Weights of a small GPT-style language model, trained from scratch on English Wikipedia: 413M tokens.
Each number is 128 + 32 x the weight over the matrix's rms, rounded and kept within 0 to 255. Layers, rows and columns count from 0. Numbers have three digits each.

# layer 8 MLP up, 320x128, rms 0.165, rows 179-212, columns 64-127
127146131149132124094132130121071154100135163123112152156149123136134129115094089150085131104157167049160106084147117123120121111080186112201118135150109153138111117175086152147135097106170128
198141117134099121109100058150088116124119126090107092097130140105133135167178137122146122127108104150084138129144097116149149104093091168151119152179159138145127159168115150161135112115072136
036192137150116100167176172117099147141116110077129108133083124184103189132150091126134149126207096063099117135139139183197102152138099132128105173101099120134154124161189135149145108161161153
156199133157138109122161114145131108120152192110097146066131096090094150160104228155171153140171094042109136156140126095059068146146117122109132166164064135100097105102145116131127101170094181
079137165087117097124141182129104106084175129120143144116152132145140101129163182115201179162080057182097129147145122148118133162109117180090129103165049110131083062148160125117075151168127150
111107139193113139119114119131117071081098159135125128117111152114162097104122151112124170136169093141077145046096115180129100132122138122114148067121189136104055136153118157158096086152139101
119101084148176149128166072142142122153124146158105177077159125087126122138108094139112125157089097136160118067179142119177153168123212134101100136158104168094104105092139142115137125154129150
171135143160169139108132159088171117111172057115124138086120137133130087130169118162116113102129186126132117104093154136172076105145144106169133142084140109116148101112127160136083104078163071
139141170127116102157143124126198155183105147158098090166139086158083112174111126115102121137123080059122165188125106129117152093133168090085110125135140166124105165100178133129097191109153073
135145177142090089175153175150155125054109114128072117178150138176154103116094185137110098067155090083102115086138050094127050207160121156122166137113150158099163142127101118133202140126138122
144108090050134029146153094098119143141147116089133129126120113136114144198187100147156117164085187171086132119106103144102061095108158054082170076108149129065085164096098111083147104171106126
106168097147071121121152166051197076139164103097127218125095105168152130130065077137116149101198062106144127132088104118121124136133145064148102198174139139143134074037126062073114122153121128
107085094001163116070090141154132131142131118109127121048151144139171110200128134149116128087089157107152065104131088198189142084106147136164139110140191079105131122100123077199147131120155111
107113080156116141163103147178139156127148101103144078110100116050162097187153111166153100106088096149110168131084150087043163157055117127107095128124154151138151120157169115108163147102059189
047132177120126077180186150179113121128175112162087092113152105171157122222187140131132092178140085162135109156141053100072133141089125144119182126117143131068054090124110125114169145150146125
120132094194119123106100086138192123101141119131134172130110164111099151136094140104154125096199130134106146146146102118195140163124125125093095112188134160156160128148077165176121137138102094
144152177186150095166146139113172152128119140146111169132091121119205129127131131189142083108138138115122049089141135108075126223119140048151138128164096138137175127173092144087107131150114182
114101120102080103103207155094117099168105153137150103193104194141109170103143109147114091088130169107159155134106173130173082119168153110175188135157144104074134191155095112121172116170136122
119188116093102140081109144091089150094126094159089099102166111098135147115185071115162116080136072170128102128157125130092128176081113107083145159144085124092122129122085134116200123182110120
104126094143149041153214150130131098141156127141095097188088177034153095109160101089087157153133120147093148052139145148069138152057150167153078047098092164069113128083122123143107119110192115
131122104104103086125110098138117134130116137137151160189134132132096130141121130110179167151081164119147129139117123175182147092131114146123109092149142158110086116094123130136177123073123111
152151125093123161168107080082174122091152114065166105156196207056154051150148169187204162191142126153115136071178096175149110092154165063123183144177114134131128153090117091182102094178196087
136151106143196152146110136146148105129131101137104082189079156151152141117105132135182098079113093146124124078154219107105131147182090068114139144096109101116134091063072116114135087150121155
085115181148156103100162124079141100151094142162118122069112155107112124137143106143130106137132114125123083151209169113109152190084097109082072097072126154082140159115068161146134114140134116
183123131143110093185148081085101133114199122166113142134090164103137098113139116092187133111121115115147078116162130119095120105200130090135154144110133062182085079135115178088148100128114070
108121157106097114085177175134149171158097142153072106166081162116114104172075117054103062167147093173108098143136155087134136049201194137121073165071168102153184141122150120056140147140131110
095116111161101196135115102102120095111159157163118147065160059134090122162173171128215107107191088097142142175108196153078100128113061156090128139132149081150135149136222102128118115196157152
119075123080077125157104118118069207121091173172106070095086149145099120154189080143092084082059147153113144116157051150191122086159162143149139146179213095191105140138188105161123094166127099
148092095052151108115112099127123137107197046155115093110122156141096132140115136080139123195103130107128115160118125176102157070149114116062162092165139153074158190146146125128089183118159184
108133148157109120160105120095121163106164090095157096154166158185110102142153172112098162134152118078135144199152099131080117177139143082076216109122203156096124144140078180173131138111134150
089089133141153170095128159184181159157119097148135140132168144092126115144114108138083109160203135135121152096056095096112084089154096136149162176123099141122117131167196126143105160085098177
000114143133126103128140122127151150121186106097142089131166115123161175141170113147111181103099155082133148105115094161151130191103136075116084114108184148127111140094136153162134112122110038
154100161135121168132119140123158118130121139128162198161060089101122114082109127114105166084121144091116099125142133138166126099081101148120073094097161080142129109112172130166088090158127089
097168138030123105100126142116082196109115131130110163157163131155106116147087128076100134205133138095131113114107076160121110181160096113069140110120162133157151127127121105096143102129137105
# layer 8 MLP down (transposed), 320x128, rms 0.161, rows 179-211, columns 64-127
149104110169094181142075125169129107129108157147153141141086152075127085151134126171103142118162149087098199165106105197092150179086131138150058174138129138116104134138132107142091114051177122
162126073213057140121105145083102115114148074153140135221109094086127094137170140149151156126115125169181122102111151086176142119059192077091155135062127203128174155220144136150125141074128139
175163186149097139065102122141112110076138094113143090149152121102165147098136117030087155155131154176150120152162114123212108153094050126120114180146174134126168112128114116188115095177077132
107133134115085151106131100142129154137117120123093134099114116127104136128082135144152106139108140112129161164109130162098105154122153123128108129114127122102167102152122115118143149117190124
149173112185113114089150116075121084161108088143109161093134112141140118115120133100030161082135131103175140122146119143184150134116069083109126146108107108120149133097149168169120127151124095
085090116164186133125170120156105104093115131098106122111171096116154127141143102124084099148109213154092138108155116156085138112125089051060160166104148068119161140108105137066110087104146095
092165113139084099161090160155102080114130171139145152068086101122136074126148120111119093187125076101133112181075140133051078160140117117120158129116137159093126118108148153106153115134119105
096135142121071113166113150155190142158049124108133180148167178139143098136150130113158146083137139121048082139133138138098127177197132078086124153160130138181141110128144156147087162125165165
116119123055139135136150123105127120137139157149190148075149152143110107116127128125136109099165123111132111154104160095164117112141133095135131099103148184120151136106181077126205242182180164
120145085176153130053122114134163112155157119136118107173019163139163118018157165136158106153112173130171088164119135177116112101134106110158118118091071104127157137124141176131044150139129144
083134145095121191091131157121057106148108180158090120141120131130146160183122107105107149159099083139143152134160146141147158134126153139141151095097120116159126113146110105160165150116226134
105100127176105108103124103144143117147051168087152145155163097167159106184164139129165193128149189146128145098075098074078104123132089093103167069142152142104044156108129116107007069124109120
115112108118117118132119181124143180139226119109125153166188135105138139156108178129054103120107092082157098136126162169179106106177126098111118087119104137165132133115157118131146116099073120
177162165115114101151073122169161113122108095116153108204100129115100129125192167069119106158173140186143125099117193127088078112101105094072142119093115089171106174097108124156075073124075142
138126070110115120127186115059141145145133115115147140142114109157104187142121089144097147182100107163106114113123210163183120124103193083177108138121111121164145140145116142178098133107147106
128112132121106086097127132176155107119137148132054100085112134083134126096133082115160144098101062124141159094068131126175046131143220161164071113095158161176118097122095153139124110071147167
143135128217103064181146137150149116159086105181102167099108101129088132086115112143141161147139101153134093085068147193090103139103131151182086077187089143091027136137155115125102126146150068
169152158061187120155156114116105148133159137197188096126138095144134111179112123179113170161143131197106165175165193126048120141128127098136118136139149102128177147120093117158129135176109108
111136068122154102096112190123129120110139108119094165108158129123151110120175100073079095124123176156181111134180173138157120089140129104131167150105132078153159111109097171136117086124082142
148108085162127125123080100110170135138059124134196146111152040124106044155163135119125096144082114104110199091091049095146079106146150098139107096068199112123177157137144117071127048133139121
128160155168104144118084099107125097143167113137137139125119093140166101169154132129102139096142144106090170153171150133108129121122142128162117154145110092152105111121118116133059168141135173
204142105068164178167030165111083125035139116142178146137090114124098074163159112134201116132190110178101138145123163100156156078134127094136119123080163101106143122055114098083157087152037182
140145164178136147090125130098133121104066176202108132127125116178147120167177135138203095158077087133096099096162170096077132142087174101108073132108131155111210148107102081071143124168096134
103107128181131146118126119143125126102168132134111118122133120135141117091119092119155097117166157133148120128124199109082115112095164114094187168118107133113166104132109086139109101103101173
145112095097159121113127103160104129137141115147089106184104106077096113132107101123123071120138091083088153101151102162170149109134119108080160084175104106136132109148111149085088113132088133
073132176194136175137153154133163132072162172156110115126124146109124159117009155133103105155161153111168104108134179166171111208119107062157191180094136121130142101121153145166195091133076146
162198178176160163115077138103112148122143071180159136164109089164140123172111121130142102142116170140107074180122199104106135110122143111137150155091126035062102097131126137159111122163130158
127096126104119059148140153187156116142102145121098068145078180093060041169149113192128077180124197113053126133129117179106144149134189119066132114168191128152141170059151082093051128142120140
123110102136145196154100202092097111130154093185125149125146081189176162067169174126119099102112088079147088149135086129135138092165129118098183116169071142116111156101229089120113130163109144
078135138080104102195098171130114111111149144107132080087165149136088140096155091103139103123149166116184138094120100137055125118130159095088111091086096176138093163102125126148140079122069166
093176104078121169098067124102114116113144057120136136141143110110082148055106161107091151157142161129148080065151151170052139173181126127107191122153113123124122065137170150097202095158151106
084117123146095179176099092157117106134167168149121119206140082183148135132196097177151180189121074113120092143135088156076081131126123102070069091075128149121122125077157109076183062171133168
114100126114130075106091115105176110167054121138123142127102120159125093163121168142173177162110095121120091094107164149124157127143128123143140138172148083143182103170199122115146149090097105
# layer 8 MLP gate, 320x128, rms 0.162, rows 180-212, columns 64-127
185114091105121113098178160159182093168105123141109085089134161160154124073053192164127136163135095127146124143096113150109177173113152130217105118121107193201104114100058127142128117091126115
190144151087120168184106145097160112118096058096117154088065097180049091087100041094108141127083190118075140138157129093130109158082185139119138127145058117145147088126097132088107106176101096
090126127167171120122085187178108095077155112168167099193124083203153139138191130142111092104126097133179087138124121138190098185120159148158158097128153150160179161140178152206139131035108144
136061141085114118146141174118070104143120173077157168166088128158085130138161139075137115171096101117153108149141141105223134133123154149086141122158095139142153110138128175146130131157121087
168151132128116149192113149128113132177109159064113147120114107154105134135133112145147115108150119164162133130139120150199127101155106174126183112113130099153093101144130141162130178139143068
166177157110102149135156205081099155114146120115152110101142171136120140125130119083137102074106143171111126163127105141147128142143115151144148095179177112109068173138115139111113126121131143
146123128136111112104150103071150099161067150104156124129099180125115138089103105124089159113175123147149099160077123114166114134171145101165095124092151121162116187083177136131152151084168116
073150123149171112163139097170100157100140147119105146154116061082169117088121194178167148092088128119088086079145142149029185172128116141126159147129145111098116140125095117133103110091160156
162153132123133153115130117081161163064113147149168121125079170115116105099127142095189144104102147120186167170199106122159144161166152114102087143135166130109148130144126190154115194168152152
164140147146123078148105130133148147166091077126140143143106143142132111142084167132109138161149114105107134161107165140126075102130144159115118152111145098125126137147124094126114186111145129
178154109113131146153107219176112177164098129138042078117181084151085121175109174111145122104175134090101107066152079123061123192108142069166168183157182190086087169109083082158111138110099175
189082056106148113071025141129148183191145137128208166113178152108135130132122178186120139127051137127143088083138073204139150135135144068215123135102077131156130122097159127135082078160105136
126146140154163117123190108106109123141093112108109175093071120181091126204197136131061169148134129107132047119101173205117114113108185140161141132101143143161138085106114127082132065138111155
143146168132070113140154169139125100132159076119159123114089129128123134120170133124100106115114128113111123142099117143169128085172143172101125092090125084161110113128126166151114108112171154
131145129118114043145115183123095200177128152127123152158144162132187095069134121124142084181126155157176113112144080127078150088138133139098102210188192129107158167124102154097099122150107071
154158106136142135118152107060184134156123103149113075113149135159098097172134102151146125092124172140180159101073158172028144110104136199111094146165083125107094146143135137095129123066132103
127102103134082120164136200122155122146162113170161118108059140132118079153163102119143151126122132216136128115113128151135124161124171139125154101093090083077115090099178204113119100104109126
168140145123139087077077162164121143122097137219087113136088178113130116105100102129118097092133167131149175101140111074115095114161107169088143180134136128129096155087087120128091156215104046
100152147097190138155139100072118119132110133111144187158115135131146074090171150126078173120163118084141132088098169141156179180105163081156095092100124158111118159189108098127106108136148143
059152139129158137180164131127157152120097083090139144098146157099099109164141151102177135117090101085114147177127155132105120099124063132125105136101114117180138144137174094109114133111147090
160171183151046120154100126094176141108115104103144123089086092109049140107133097102084138150073136087202087120123083190167165140155135157129143135085122127158177096119161082146150086161076085
101177162151132114125105130132136123088080156147136103062155103147132081104136158147104131105118086115126108126100150113093160181095145143166136167161160143114148111150088087093108143188128133
102083206152125134155107145121195109109072211112114092096141176095178134106143130154151190117135115239165146126146103155153138119157123083174103113113168148138144138134149120185154112104109173
159171084155163195131122133160109117137113167143144119183095184107132112119105141092197140109124125107103145149135116212122131103152102098117094105150127095141113149138093157077117104113122105
091117118158164121087130151157111152130161164089144182155146124154095180051099171126078080119121131091100139142123184056117104172107097140173150093181151103157081181104207094146101151074103077
155138161153193114137104148091184159149124046152148078162150187112049149100170070173077127112122093149078116076066154189140133122108121086169090187109093080238157143136102101137099066135138109
196143121160156165174123137149151194132124147149131160096200126182152108104126153125160181081118137108123140144081170108066172146165086151173048128132109110105117090136148088082070155085139118
110174149120117174096110141120174094095143175139152160169142083129109166140106170126161119109126058126151095036201157187089158138128099157103167180147088146159067096129167092114132096145108125
135100088173107158126115124201136160128113164092118176157135115151117180140144072096082127137097097163177151031120149111151109081128156178163078111167138082057129100131098116156140189163096174
076177124140138098123071103196125040067126068112149108133170129107076048091128135142156154105157169102093086139215156173118194123142183081110212115159173117095170075108099126150099170191148057
145152147047181095135115131159084110129103094192108120116103171053022083080127203082078073087132138157124126123155156118131134134121126148113117168119109087129133135204131117135085084162142118
099100163106145119129145133117164144119194134148117187117151129131096152139101193175122148113163156118114150128143135134104097142104118141164171085172114073096158089157088148130070163146079078
165102137167138167192047087100123110159059139112126119159142116114109145133141173157133097070094076156133104118102157174180136144143108157156144112152145141098055161125127172120128111168143118